From a checkpoint of a small transformer trained on Wikipedia: normalized queries and keys.
Each number is 128 + 24 x the weight over its row's rms, rounded and kept within 0 to 255. Layers, rows and columns count from 0. Numbers have three digits each. The size before them is the row's rms in percent of the matrix's.

# down: layer 13 MLP down (transposed), 1024x256, rms 0.0384, rows 792-811, columns 0-63
# up: layer 13 MLP up, 1024x256, rms 0.115, rows 793-812, columns 0-63
down792 097:122115150138083123142160124135157131084139130130131135121105066105078124129111159151126109135136142084091143133126160126132148153124115162128118147104106168141117113157092135109104137159132087
up793 095:161099121109132163097145149116141150160153124125146105116118139124154154137163110126121119119102140161125148147091158090143129126141106131092152110117137174128136140133101123093169091142149165
down793 105:113133170108089159108088142142128091144117128110114107141135128133137090115158146111108140135093119138127160158117123136105152117146165108108117179112111108153106150142086103124109129093142071
up794 101:104117126132120118103142140140135146136087137096100088099079179120143137084197134146156127104110171159125145130175121172114124098080104103118126138120093156117162126158143142109164094091113151
down794 106:152138140116101088131122180149170129131117120142112117141137138112131125100117114141125135100139150145125123126125124158151165121127095088116135097131096138179124161148146156108144105149131123
up795 097:117110126138150089168128130144130087131131143149116088109132079143124116153154108113102086091103138150092112135091147114129079126139106139099134126151095158128120121118147095131128133119095127
down795 095:133102127125139080115138162102135148146170163192141141144148141088100121152125128132149151113134133092144114134136121121146142119144109124147109110163154124153133129111172113135159164188129105
up796 100:133094097079134141120154133137138134131152113122118098140180158156120148084117146106160179121089123125065137139167090153107126110145129108128155172142121138125125143146170165156127112154129144
down796 096:166149147126114102124135145106119125154171120125129115136135084085091186125074161103109139115155182074151144166096081125097142139152197141169127107136174113111109154170151084119148136119107110
up797 103:164104129153150161107159117162130121134125145110099113120095158152150078125136156153158117083134136103125102151185152137184144127102117126126136131145111111102132144112144132092148183127163090
down797 108:109127149113125124141128108120157110147116123106135087132147117104128154165111106160120149119147109154077136132104133172180119128144131135136120106090136122124116114181117157114105142125143099
up798 101:157123149141104108126205130121131119108101090137127120104110096142094122154079113152091113113135121077135104171098099141108134144134110114174146109130120152111173177109121181111115119152153158
down798 104:093145135191127133169110124125126142125123120121101117130078125126100123124157154132127124077169147146134084116125114195126156124105126123153136132096107109126111114191117143118132141141085087
up799 099:161172163124144157128072113164117159122112097107161169120080143142112130182124126108147165115106118138125176149081133106133136142123134081131117092145138130147131115136159096141122106116126132
down799 096:104152100124112090130172111108142147119169160104067147118114180152126099075129110145140130120114128124090155129132160133133067149128151145124144130105086149111143101094122164118135124135133113
up800 096:151118136156055139132131148168183089126114116121148131106135133129160135137104099108176095141105153116160149134143147137120150134154079171138142108173159158099097124108114128155161138117144118
down800 098:124143105146129156141136118155135104099128116122111142128141116171124146113127129140113090128155165058135140147121124118142148121133130101120114104102147142105134140115131124105061110117096147
up801 092:140079112131060124122171179112184125117111110081136121105135130130143156084105117143137109136133123133082142120142171129110156096096119149187130117148115150141140128137145094176089140153135151
down801 098:155142139118146135147105164102136136081150145110120121121139118088075127145122092162108149154160143160149125128141125152112145138153082115128103123142137148148151069127115128123113128112119123
up802 110:121126124169117103173111135162125181139088131117150151123119179155108137116140136145126141149124127132114088130111140106099131139144113193123141185159132156126122160103163122157115160161126129
down802 107:126124190156116114104090173151140135113102153124154116151104146108134113139107134130085148068124126121129115101134122106141111148136173131135135132106111117120176111158117089140128121101139098
up803 102:112110112133155079111128095139128155139118167124151146151111125121114096148161128136149100097140102104139138125134118137092160111119154068106093131111135137124132123112128115124145125095127175
down803 102:146068144091119169122140144158138165136128107135108114110075093128110111113133112115117136132160101148114183135140174140115119128154139121114110167144135142123124086117081123121122111125101157
up804 100:131082152175111126144158157185122161133158133153103107122110134110118110136129179141134078165106161139082146106137153117090106146111112091083128138115112151110143137137131128145126136168097154
down804 098:135133143095132103126102132085117136149077121127098116096154119157121144132129114124094119161131139204135125101134136155140126138124155091087166139158133165121129138119080168126089134128155114
up805 094:116131152138124089140123177108108142140113091148119143146155097133132148106146147116112185138128144149151147159133102158136142115145180127092169144094117072120151081107149125108117127152126125
down805 098:137118117124125135137140113151145149077151131187099143116113128117073141114110134135159167127124155118132144134159068079173145115135133146131133162119144159115122106119128134147132129172105090
up806 102:126134150149127085148123155119092120110141127119129067125134103114146123136112105115131119169104119127157140128159144123124088108129162133106138109136109125146080141117179113071172155133107130
down806 102:108159101132121186140151101114155127103149158164120124166176125158126131156121181115124111073162111165116091148108111108123124130081130119135118133131154143091162119170116081142082115120081082
up807 098:089133147129130102178103162152092103130125128137072088151121118135112127128115128121110138128103185142135142121118129156110169131102124139145153150096121136111150123105106141200129123096104158
down807 108:137131118118152147128125129114103114124168085142148148136155091131140126059079144136082164149143124105150099136139119098187145107131161149128089119159125098127135105113136102122172137137127170
up808 096:139135134123126109134126140138117125148131130103128122134146125119118125127126141096056120119181204129111162144106133147133176127130101108116112125168143140133103160120137095150128122105138118
down808 100:125116087109124144130125137154138076126135150139091141144149113154162159123114114148133093101141127109158147137155140161152129101156143142137091106130100141142106164156159187154135118128095158
up809 093:112168110145145138159167139096158157120149129104124127146125129109140114176172153123090153163111107168147124117102088151156162121156132127124152088130114141127089147097108154070142155110171169
down809 094:154100111132157159122123108150096113133143135148135132128118147078127115117090123146161110079132110109121104147134111093132102131119144158103118187125151127103080095105099111146107112172077125
up810 099:161082135149169044144135111078139104120134130109133160143139175146137133073121121133163161143110143157122138128136091132125157125076097136117094123152116129136098081143102113184175076155139108
down810 103:104153122110128127097144118122120138135112149129104121122125158146135146113126122159133132163122076044114132149150105166165113135149115147097116104111120113146082176113179129138192152100138129
up811 094:145110131135125144111121084125136152177095109132153145094136148118168115156154133139175125122085106144140136141147125119097095108133097084092180097152127096167158154126146120165195162128162125
down811 094:142162107125116113123145153150140125102138122098131138108153155086161162097128126095127152107133135120110152127109119129131157148153166124142085192119117122100112122183089164086124122167127140
up812 089:112131107142137108133107147173137123147171108120121151118095092143154128150167118109088111137139157148104142098116105133128127120109109117116129145175108113141115131104113113124162110148173122